Part of a small language model's weights: LayerNorm before each block.
Each number is 128 + 24 x the weight over its row's rms, rounded and kept within 0 to 255. Layers, rows and columns count from 0. Numbers have three digits each. The size before them is the row's rms in percent of the matrix's.

# layer 4 MLP up, 256x64, rms 0.0969, rows 51-150, columns 0-63
099:153149156155149155140102178147145141121129130129125130132178134152128159128111098131149132148153162098122135149086143116103112130134148134072107100146144191101145138140115140178125111098103090
097:093131096134150119125118106125155132113138132121177150179117127122115163174098109123142107125079119099162159108145124167165142104112153123129093087147072131096113114128105122151119152144131152
088:128129139147148149155142090124107128142097153145102119108121120143100114099169107125114091101106166126100148134125164118111159138173115106133054136119143089139099104128117168156132099149107162
098:107097145080105146134117083139135110165117137112166146128136088117114134119093093098116134128149120145110129159128105187110091148127156099099202130129147128100112145148151129143123134102106128
107:155147157090098112147157123176111147125132123087091130115117155105090125135153134086121114126096127147148089152106157128106079125081130109136160141076125142101132141123150128129128092122084128
120:122129155120156132130114138150106176113121167094126111124143168152074079098098147132121085126131170123120129146102136112155118155143097156118153116073134144119110137147126142092132102086137105
102:078110124138127118124114160133148097097111113114095086154186107124095089105103125135145146134124153118144142149140171101107158156131116087176142117109091094099128135125112125137080140122137123
091:125100125146124151116102137113151139090151127117127106110163153140175144137080102121150155152125088132151137094177100154143168082121155151152160138136132142154123132080105128123135178114137115
098:126153092147126138138145127131097140161143117161106124112093152135122153120103076134128098096105097144148134141146142129190125095153128136132105089098103153126124119096142185160126085163113115
087:058128133096110100102146131154106116115124098117062122138084112095133148137171084169152124107137135121110126103102121137106144101118093146112126098102090128115109123107139137157111143116108130
101:108097090164102136120114111122147153136092141128144102138116127166109127089085162070142123103111169102117148117177171105119119112128125152112085109147106134145114112177132134133108151127133101
094:158070126144173152181129160120094145066116140118126155123156133153112120148138116144158131095121094170149167153145117146105138094142160127153143117130106130128122115140144152164130107143100128
101:143117110068135089105143112088081119071132132109112136105107124145129139090130097160114099108140077144103124133119119133120109093113116120138112100088132119121130114098070163114153119124107116
092:147111137092130152181134123111149189123106150116120120139138097132131090170145114086171082127125161166138158101142170157132116122152151132108119126102113142131095109149168128156138112125108138
099:134174113141126101110168158090145128156144144130124147128097115082092127114098127107113122149093135123127143138115135149121105156156097143156107098090062104123110105114144112150075096131111140
096:089156144104108142165155102123123103125126107123130157103105138134110077135105095121096133138132090094140134155145115140123161114117088111144141170159099092148104136131160147171142134069132152
093:094095118151139139152098083099127102108102114117113097131119137108114111112079149115119154122109121155143073140161131135138114142107141080126172088112102136134129114138087091158151084122118150
106:175125105115154102101131164125159164102130154154106118117118135112093078130124126123135141167116147118142107164155162111172136117156127148141155117080111153079096154117127117108086143141134149
116:126091114123132142105139161150165128151152082126160141132146160113157113164113100095159100151143077166145160143142137147128149147113170129123181127099123120129124122149110102170158133137132090
078:148121156113125095151091165133104077132128150112161125104163121105137173102142109132117114162122124093166089136120102100090172109120120116136100127118121142110140107125107162163088155136168139
098:115154143127177149155141108119070114119161119088131122126142144108146123151084109131124143134134084098137151138122138132159140066110133167125156118106168118130121172153077150127133105129097128
080:158121120143172140139096195124141123092148135153166123107122100088137102105102115132122121150142118105143157171088102141125105121107159123134151140125093096122146141143158092093144089140108099
096:110085109163161143159114121114108125174159144135128131130135169117117134117174126170094099146092102132151154112147134145117131109099159103165138153133095167166138130163157167115102118129139116
114:162126094141147144137104150134118123190149124133106112065123125098129142125106114104179118169129119149107127123157167160192097136132133118132138147131094125109170099136123142153106153132150124
103:106128142117129167154141121166133179087165144103129124125117116131128107152117102139126150169130130118165192146116141166125153136084100113139144117131099152187133164139164122148142112128100114
088:108135085107138126129111121091142127126119120109149086120119136114117087099096105078138128115130104088106126134103119107100129122113121159090151144173102075145136120150158067140115130126176116
083:127143128116157098165132096145104109094107160080100146130141137146126154131101134122143137120116122102148066103155148120111182102151120082150172150148105085133149132113140166127131136104106132
123:114146124148127071079117136124112150158139158094127162164135141119172165150158117108116112185105120091177159112140132123129146132128141134147146145113091149120118161111146148090129166122132115
133:113092126134129095137105171085152126118139162123122086121088123105150101113115150099152150166153157133105126151138150139065129099124145126084171130103130138078126140131109119099131134160136102
098:154121100129156119087167145127140114119148125114119118079149154136134135121065148129103097135091113098165100185173111129119108154144119143179141137131122102172133163145123134136149126105126134
096:128128109108140130100080119155111123136138157137086125114154120137122111133119141123138064167144098131110123109140171125152129058134126131138097143118149125111119169114145124073151137127154071
101:130134108129182134142111143131138106086151125155116114061118114084124129150125127111138155182099138160104107111116137103090100117134133108120135133169114102140145146138152075133143096104158100
095:162114091167117079107119081110113138147098118107114167138147162143088122092105146151090103108130096077126084151161151140124107145127140147147118131105088146146112129123110134111126145145106131
090:105171170140113137142149141137125140110159135115185125143143161109136160114153107124089126156149175113149178141122125159137176089117143126144120125058120125096110126104120142151143137141126144
073:136151097140110138149128161149130149120108156118090124120119106117110163137130128100154129111159105102105136141095091153153133111101108175112147090109146124149088117118170090125059147104130161
094:133105130138161115152140133159143134145090101110117094146129096081137094142110116154095115108127130189105119134178122124113107122079139121147150085119105067122087109110115143136136117136150110
096:087158147117105098140140113125120106149106077128085143129123147146115139109074087110112151104151136123144111131113136099116095139092103166083103140120079122115134117131139128189102120121103136
087:122103092091094130151135133140126088129184131121075112133112139073144127141133112110091128114106132107177087106148126109128127138126147114077104145111103110151137099147116152127125077140104144
113:158105130127142086087158117144090136114141155128123127134120111145113117119090123161102117133106128138125122142105138121164145104123051159159148151092129149142093140116125120078134172154172109
097:133110123107094126101087089124126154095112119133127114086122150082162092111140083147113142145107090150117104114142134138133116068148120092131163125124122096129098128106159114108097144152129084
108:088099144096122125141087119155117137144110111091112075161110147153140083089131148105139109088153132101171143091117129138114151122136130108112152126127137173129135102127141094117089147089122096
084:132152127138124116125117124154123166097093108110141068117121127102168101141107125093159125122124123124141113172093139178123144102153118139138121151196123122126131100146159081156102134127174129
089:137148109108115135125158103114116127075115146142143104119129123131072099106122112097114110140123140140162149132102127115141147159093112209129138153089128166097116146132129144145122158077145158
121:095117107161120094150128133127119121122114100131097102125122121167132119140102159128169102159098078183129111120097183137102103127082160112102134130101129148160098099147137142140119138124101096
102:130161082164096141095131119151084152155162148097109144126121125118083119155128142166131138135118153095110123163129151129192149142144100119128116091144115121088137156138159121127118154132163159
117:115132168159158092105142139153081140156080111111097125121127152174110145104104126122142087142128154120083134116102124113136099141111138165130117135111130118142070122129095113153152100103113085
103:138106158111167086137110098130143155123094124120136151132153119108095129164147092105098125140139121118108106138132142160116080072108129180140136101127136100127097142125111147185085114117102125
085:138149110113096088167115108081132142107064133143154098096106114138125137092082076102140123145141153129140118119147099145160133113117111115154118145101109105083100138111129134115118152161114151
125:131091142141130107119094088093139153128116168137129119143125116113116088155090135097144140153111143128137130146103187136103101100118116125127092132091113157098051110105135129113101148095133122
084:110098181116146151157084137146128158123102153110146108133124117097140119108098148112147137117135159142135115140130111131109125104140115110087135084080124129121114089130122105104058131088077120
097:083161144130112124109126122129144151128121146102146111181149116167149107131116164115139146166100180134082144145134156163164124108125136142124117149120107146163133115154121095183096125095162121
096:160168116181123092135113128151139117121096139125155112113115084123118100093128112162161139170155122114160156154099168096112153143136166127140117118123153139163107127157150094109147142171134138
091:151131166148145137115134106127113120124129134146105133069173106170132140098123127140148082122095177131096129169116171110159141135102131129097130168127147178112106109143152120105145122140086120
116:143089126092076103119091130156079162133122124118105111129143085146125106101129110098136124090139147125123158083126126131131119111171079161152158138129118100126105151127152110113117077146113109
102:111112103157147153169129150148105097164133159113124130154102110167098106128079155132128144133131116134125154162122160130122129106109175090140150168099139118176134165108122126155136093160111100
090:127134090149106153137138165158144148084142173114124119108164118128140123136111112116121119119137090105123136174107148134145132182131092170144150119117094100163067151128144127116166128099115101
080:117105101112128118161104149121175126138116094141148106122091140113146180144120109136117103127129184100138116150114135103110100159126176133117125113138060128087128168143168105137131114102118147
095:116105168108134147134090125149147102133125103136141121148127124111087142149135116088129114089160112108135137128103168125099130136098113161066141148148118113094073091157127112164167116099109108
105:079104154133139127130153077150118132135093103097170111143139101090119097096167090104141143065134154110137168163107100127134143124112114104117142107104140140105137132176131138152124140123136123
088:119097107118176113097144110114126123122068134098117127132113132160150086095100103154104123108091112138129153109123156149116111178129094114161124100152083145134110125143092172105141141115112145
098:136137135115141110135138119082129148147094118127150112151179134139124137148095121165124202139142170150177151104111129138100155101114138102175133111116121139094093134139142103175116127110124104
123:142134101108118093103100089093110112152088129115087110076148119139096086105121157104097108108186110096146139110140153148109122114121107118165111129100143133145131143149111079119100134129123116
099:129126106176107142096132128116107135157125146143162107130122113094122155175142125144108106103095098128157157139127090148157102092136122143101166160141098160131115161144129126136092101139196133
102:121138108135102092135131121091120099130105079130117109124154159123173091139142153120136133139127159116172159095157119164181164130136121105144157131126118163096143142179101100104126092114137137
135:117121138132159131175124164160180124123119119108110151139170131151097119130125153092156130109143152150146107157158117095174116111114116139155188141121133103154121173123112129168118100137088118
086:111141161145126127116138131121119113143073089108133105105142146111130117152126150122126077130126123119138096100127180106153104122166101113169094112146082141130089176125146123071116140149100124
087:075124119128122125133133110113113102111117144155094119116112082090139120122146109106137135093116143115124101134119159110127122089116127175084148141111091117130072087095173130162102091124109156
106:077085145107126124119145109121126144151130104093124110048117153154111121084072119131095121152135110117115127121133137127101158122101105111114147170172137125153152118159138113119120149092135118
114:124128088110144107093127125076109092126131112133155129124100086106129123106121111112197091100132123135174135156183131128126131129094148151137096123097119147098139116150093131154124106151144154
082:101139134106139087142141116163161091113145097125141152123121129056141094140109120137134130157099159132118084161135102089126127092121090130130119152128127121179148154152154132148112132140169096
133:159165128118139104187127134138150143125085143111100104118145135111146133084091144137136129154142141125083146138111108146145076129104125135112100142121112151131090146185098127089108152167128102
087:116097110102111105143104099130142090109092142106074118116122116101089112123076121144076118113136100112134097142090126129151151146152123103120134156144137142140111163166115150093134111118095173
092:098140129160155123096151088109167105098147145126135101133178140108141124130074139118158136131108140095124093118120157144114125109091131127102086128151150140179090102148078137133146099144137128
110:105114103067109107166135099101151087126087080093115121130135091156134105151127067144105132124121135138124143076104130142139112124084122094107138131169127108108125113134132117135101118133114103
108:159122110121133124130140148073104121125130124109118145112117123084108118137137139123120111145161114115152108149121144089121105093155158166155097086116114157112057170100167117139164156152144132
089:100097096171168135109136134126147076151102131119120097119150111141131127183121127148153105164113116153115102150089134122130135099102070120150121094129134139150098163112140115162112111133139173
081:139099136154144131164092092155134127136120116121146138152161146134129098161132115084154129134112148102087106118165146102176109081141157126149144137143128112128079167140139085091128091120111108
130:159140101139123130108091146149133096133092122122125122124146127085150150126165152110140133143132124129185133128158143127159129141140153133149150069112129120064148171147119075141123167133168129
103:092098126084124119122074121150154090145127138162134115131125085128127152141127126100177121119128095164104118133099130126101138126143122085067144091118095161108134138137111122153122115171125093
098:114136131162142135125129115125088055104089136104132133097214140159126151126156117127115104069125110100127131124134130159137127118100136134118159145098121136103159110099137119153101125110129130
071:116089129099149142140137116138160137088141145116056113092121117124095118128130144104066106114143141110153096152094108139134106130136098097118109116096123118126111145121071143104135117082123103
083:141100111155111147153082108134123129173155147177116117132106148092150152107094122102171152129114138146165119126156141139162155110165133167148115167152124152107123128132150136130124158148170086
102:160133142131140127086120145116086143115122084126154153116129102107097143188107118154148121149127118170132108163149132143113109097106114103106176114145123138108085132121151137165173101125117084
096:138092130102113116134109113153099133107131115109119145110144142098133129085076144115152084074114108133165098118154134111137166128135164143154153137142140112140075121099067127112161111111133114
097:148155103123131107128162130147098087126143126135093129150121067153122151159110149149143115143134091159181098163140108159139090157084127116126107128129147147126155134152126141151150160143115080
088:140144132127124133142103131132043075133129152100084129143119120105112176131106110152085120108105157122146118157134136121113119055135162109138146122135149108097147112127110124118105142107148113
084:109132138130096127171143117137101139143122121106122089135139115114117123169148098104115097091101141108070096151108125133137103101125095086125118099103102119123114106152134141122164080076110086
102:091131101144128116119108114093091135123061105078149085147130138130135131113144120103100119123137123059115116127109080106090129133098130096096141107114135110124141145131110079128107135140099129
092:165138133144149094115104123119099114115106115125131106142117119147117127158127131163089083129119133091148156187110134114180116136120122119121081129068145135087129122110148124117092132085133084
091:117111101133145120099134108101151103141108123139161109119143112124117109108121151120124131117095123130149091166162140089126110114127098089180142077114141136157127163145060108121120159137183120
083:138107133112158135140110091123132127094120158106095119147163161146136062096155123135118137110116113136109149141107162146106108114130109131126102119182122173174111115133128136186138105097097150
110:086127114114149115134114104111175086166122160103149107141144103143075096100148109097072097115129153121101137118119133102139071118097126162131109101094143128111130149140140134126120139092121132
113:104084106087147101110121106134137075117113125132132120148096092107120092136132169117116114132084114107111129166112133116123115130090100136082145141077092116123124110119131116098097125098073125
084:098081118123149102138099104099140166117138170112089083138162135111157148168142112074109130108158152150098131131085130135149100119118122139115112148104092115126104143129111161139112104132118085
099:156120138100169102158115135125101128099164152147122157099135103157060129133157152154146123134126158121138131153162121106182149108118128154161175120123099142103094135106138124116107153162114118
096:124131095090140137125136150107152125122101144110085104121106122151144093139088068163146086125127135130141128152092121122152174124123157127164081142144081102097134115103107154122138140133168124
122:096114098127104083129118120163124156123123119136084118113135131100096114115095168106153080176133135148119097146108119156152104105165124136145147140135133106136091127133128068079111125156107110
107:081112134135099167106144111146097099114121138125113081073116086149089145090134097114094109104136144108118146114106095124088095124130104136109147091136133096117141117119129086142136088108130129
081:085145129112161144149142144154109098118158100119115112121152145128130123139116143177154131114086150118138101148110119157143145095140154134112163173141133186139178155151088126160159116142157109
107:127119138115148112125151114140135141134079079125139131120089139138169110132112099146169149102088089107109115120102134143137155088096099108129150111113141144112101179127066120150156108132159108